config = dict(
    n_layer=21,
    d_model=160,
    n_head=2,
    n_kv_head=2,
    head_dim=64,
    d_mlp=640,
    vocab_size=32768,
    activation='tanh_gelu',
    norm='layernorm',
    norm_place='pre',
    norm_eps=1e-05,
    positions='learned',
    qk_norm=False,
    attn_scale=0.125,
    bias='all',
    tie_embeddings=False,
    parallel_block=False,
    init='trunc',
    init_std_qkv=0.0395,
    init_std_o=0.00613,
    init_std_up=0.0395,
    init_std_down=0.00613,
    optimizer='muon',
    lr=0.00416,
    beta1=0.95,
    weight_decay=0.091,
    lr_head=0.0215,
    grad_clip=0.5,
    warmup_steps=200,
    schedule='wsd',
    decay_fraction=0.74,
    decay_shape='linear',
    final_lr_fraction=0.0,
    batch_tokens=262144,
    seq_len=1024,
    doc_mask=False,
    train_tokens=869400000,
    steps=3317,
    dataset='wikipedia_en',
)
Each number is 50 + 10 x the weight over its row's rms, rounded and kept within 0 to 99. Layers, rows and columns count from 0. The size before them is the row's rms in percent of the matrix's.

# layer 5 attention output, 160x128, rms 0.159, rows 146-159, columns 0-127
105:43 58 52 70 59 52 40 46 56 57 35 57 61 53 64 50 41 43 66 55 23 42 42 62 49 42 43 32 40 39 25 43 43 66 40 53 37 51 69 43 55 54 49 58 46 41 51 48 59 70 66 51 34 56 76 50 35 67 59 56 31 37 44 51 44 49 29 49 46 54 47 46 39 29 50 48 61 44 50 63 57 39 44 55 50 42 71 57 48 49 48 47 57 31 56 37 54 54 65 37 52 55 55 49 67 47 35 45 60 46 44 50 56 60 49 51 49 62 51 44 54 42 45 47 57 53 57 60
106:54 56 59 69 40 45 48 42 40 40 41 51 40 34 46 22 63 58 52 63 54 55 60 41 50 54 59 57 37 49 14 41 46 57 29 38 21 50 44 55 56 68 49 42 31 70 58 47 40 60 55 66 47 59 48 40 56 67 35 59 56 51 38 44 46 58 43 46 35 42 62 46 51 61 47 47 54 65 55 48 53 60 59 50 62 44 57 41 57 53 40 32 50 54 41 45 56 52 50 56 52 61 52 53 48 33 58 64 58 43 68 48 54 66 50 43 51 46 44 58 61 45 54 60 58 47 51 47
099:70 62 47 52 51 67 48 43 55 64 40 53 40 46 46 44 53 64 58 50 41 46 46 55 69 61 58 59 66 44 52 39 60 54 42 44 57 60 58 53 50 45 47 40 24 49 43 50 35 41 50 19 22 50 49 62 61 42 52 31 63 35 45 24 38 50 64 46 54 51 59 57 68 43 33 60 42 52 46 52 43 60 38 54 45 48 40 41 58 31 54 57 38 45 44 47 51 37 46 60 58 62 42 43 55 67 44 47 68 49 53 51 41 57 56 47 43 49 54 42 61 51 42 53 56 29 50 47
106:51 55 31 50 38 55 50 76 53 58 43 46 35 47 52 62 41 41 39 42 46 78 64 47 55 35 50 45 56 25 55 43 49 37 70 43 35 56 49 60 36 43 60 16 63 53 70 55 54 41 46 41 64 45 41 61 57 47 58 35 41 37 51 52 49 40 65 52 24 47 53 50 49 42 37 51 55 56 48 61 53 48 38 50 37 55 61 48 44 51 53 55 47 49 48 56 46 60 45 45 41 64 54 60 61 38 49 60 58 60 40 49 33 41 36 55 59 55 41 43 52 46 62 50 53 54 51 41
102:55 66 51 49 43 48 46 60 37 49 45 36 64 64 69 34 62 31 55 61 41 63 50 46 45 72 53 34 61 60 46 59 50 45 35 71 53 43 41 32 56 55 39 45 67 54 62 48 40 70 65 25 61 51 51 72 58 55 39 53 41 57 48 59 47 46 57 42 55 51 45 38 35 49 51 42 54 46 49 49 43 55 65 48 60 57 55 53 41 53 31 39 40 50 65 39 63 47 49 54 61 37 49 63 41 52 44 56 44 52 58 57 49 46 50 20 42 44 47 49 60 60 36 55 53 39 53 41
093:58 32 57 46 57 53 32 40 62 54 56 61 58 48 51 63 41 53 61 25 46 53 47 53 52 36 57 48 47 59 28 41 63 47 61 44 45 29 54 51 63 53 49 47 45 43 45 50 53 44 58 62 48 63 64 80 38 40 50 52 33 28 42 58 36 57 59 47 44 61 65 48 45 50 48 65 48 57 57 42 54 64 57 62 54 61 56 58 55 55 72 49 48 51 63 36 42 51 69 63 43 50 47 35 62 38 46 48 62 42 46 44 38 61 59 56 63 58 45 53 69 31 43 54 52 52 48 64
098:53 48 51 67 55 46 43 49 58 48 51 71 53 49 60 72 48 31 59 51 44 47 56 48 29 68 50 44 48 53 55 44 47 36 24 37 51 56 56 63 41 77 44 33 62 50 49 41 38 62 69 48 53 49 50 43 62 38 63 69 44 49 54 47 56 43 59 54 55 45 45 48 62 51 49 49 37 55 48 58 30 57 63 58 63 60 32 45 28 41 44 53 57 50 34 47 50 66 60 48 47 59 57 45 53 36 40 50 51 43 64 54 43 50 45 30 46 49 47 61 37 39 36 51 54 63 50 68
102:44 44 47 53 26 59 52 63 58 37 55 44 38 63 48 41 70 50 60 45 46 50 52 64 38 40 62 57 46 40 46 42 77 52 73 52 40 49 55 58 56 60 39 38 21 45 33 36 34 53 28 55 53 43 69 31 61 39 35 51 38 55 58 45 48 45 55 46 48 49 49 61 32 53 50 57 46 60 52 49 53 63 66 54 37 72 50 48 42 53 49 48 57 46 53 53 37 54 42 61 48 58 56 58 37 54 48 33 45 56 47 53 47 40 47 49 39 33 52 36 42 50 44 60 60 55 40 48
092:51 70 48 74 48 49 62 48 52 65 43 38 63 43 22 63 54 60 55 49 31 58 65 40 48 46 80 45 43 68 66 46 27 53 57 49 48 59 56 45 52 37 41 64 63 57 64 44 63 44 39 57 43 49 48 63 23 59 45 55 52 33 56 45 41 52 36 57 35 63 50 54 49 35 41 52 46 53 58 62 47 54 51 56 31 55 48 49 49 52 47 52 52 47 52 54 58 58 52 43 63 38 32 46 45 58 59 53 47 52 43 51 44 59 58 55 71 47 57 35 52 44 59 50 40 60 43 58
106:49 37 35 29 68 43 39 70 51 43 79 38 51 36 66 46 59 38 61 66 42 46 34 38 43 57 53 50 46 61 34 44 53 59 79 54 46 44 52 38 61 51 43 38 57 42 30 56 53 37 60 51 57 52 65 51 32 51 28 57 52 63 60 54 53 41 55 59 49 64 52 38 45 52 42 56 45 31 44 53 46 60 56 47 52 46 40 73 36 40 41 52 56 39 46 49 49 46 58 52 47 47 44 44 53 45 63 53 58 62 51 34 48 51 49 33 55 50 48 61 49 57 52 45 56 65 50 65
104:27 31 78 76 59 49 72 28 55 35 64 57 47 42 60 48 55 66 57 45 61 48 68 52 42 55 52 71 35 53 44 59 53 51 52 50 46 48 50 54 37 58 46 34 46 53 43 47 54 39 54 39 51 65 34 59 43 46 81 56 47 61 45 42 53 53 53 47 48 59 51 53 53 59 62 61 57 53 53 47 42 53 42 58 58 49 48 63 46 51 61 52 45 46 37 44 58 31 50 68 46 46 63 68 49 46 58 52 28 47 47 48 43 51 44 38 46 43 58 59 37 51 46 51 39 33 58 56
102:51 73 45 39 65 51 50 36 31 40 25 39 54 47 48 47 43 60 34 47 38 59 10 56 56 47 34 57 62 42 51 42 55 60 39 49 70 44 50 53 53 42 64 49 70 52 44 38 47 61 46 56 43 41 60 53 45 31 38 28 37 49 46 50 51 59 54 43 51 38 42 30 46 48 53 64 50 60 61 51 53 57 37 34 52 50 50 43 32 54 58 46 47 46 57 42 41 55 54 49 54 53 46 51 47 58 48 63 52 53 47 38 42 48 54 58 52 47 51 44 81 53 57 39 52 58 50 38
099:51 69 58 41 55 65 34 41 60 33 47 49 25 54 48 49 66 30 55 32 52 20 57 53 34 50 48 44 53 51 44 47 58 43 52 41 55 60 59 48 33 60 45 60 63 39 38 55 35 31 61 44 40 57 60 40 50 52 49 42 58 53 42 50 37 65 43 41 49 36 46 59 57 33 47 43 47 46 54 45 65 62 63 57 55 38 58 46 47 50 47 42 49 58 42 77 63 45 59 41 45 58 49 59 49 66 52 44 56 67 62 47 37 42 56 63 37 47 44 54 50 53 63 35 59 53 60 38
098:48 41 29 43 32 51 51 52 63 51 33 44 56 42 55 60 19 39 29 49 49 42 56 54 49 51 44 44 46 58 42 49 59 29 43 58 52 41 53 69 79 53 69 57 50 65 56 55 49 51 57 51 49 63 43 62 49 56 47 44 66 48 36 48 57 53 45 61 42 63 55 59 62 72 51 54 44 48 35 53 65 47 46 56 59 57 55 51 56 57 55 54 48 50 61 43 52 53 49 35 53 68 57 35 42 50 43 56 51 71 53 30 64 37 65 52 49 40 29 58 35 39 46 46 51 43 42 42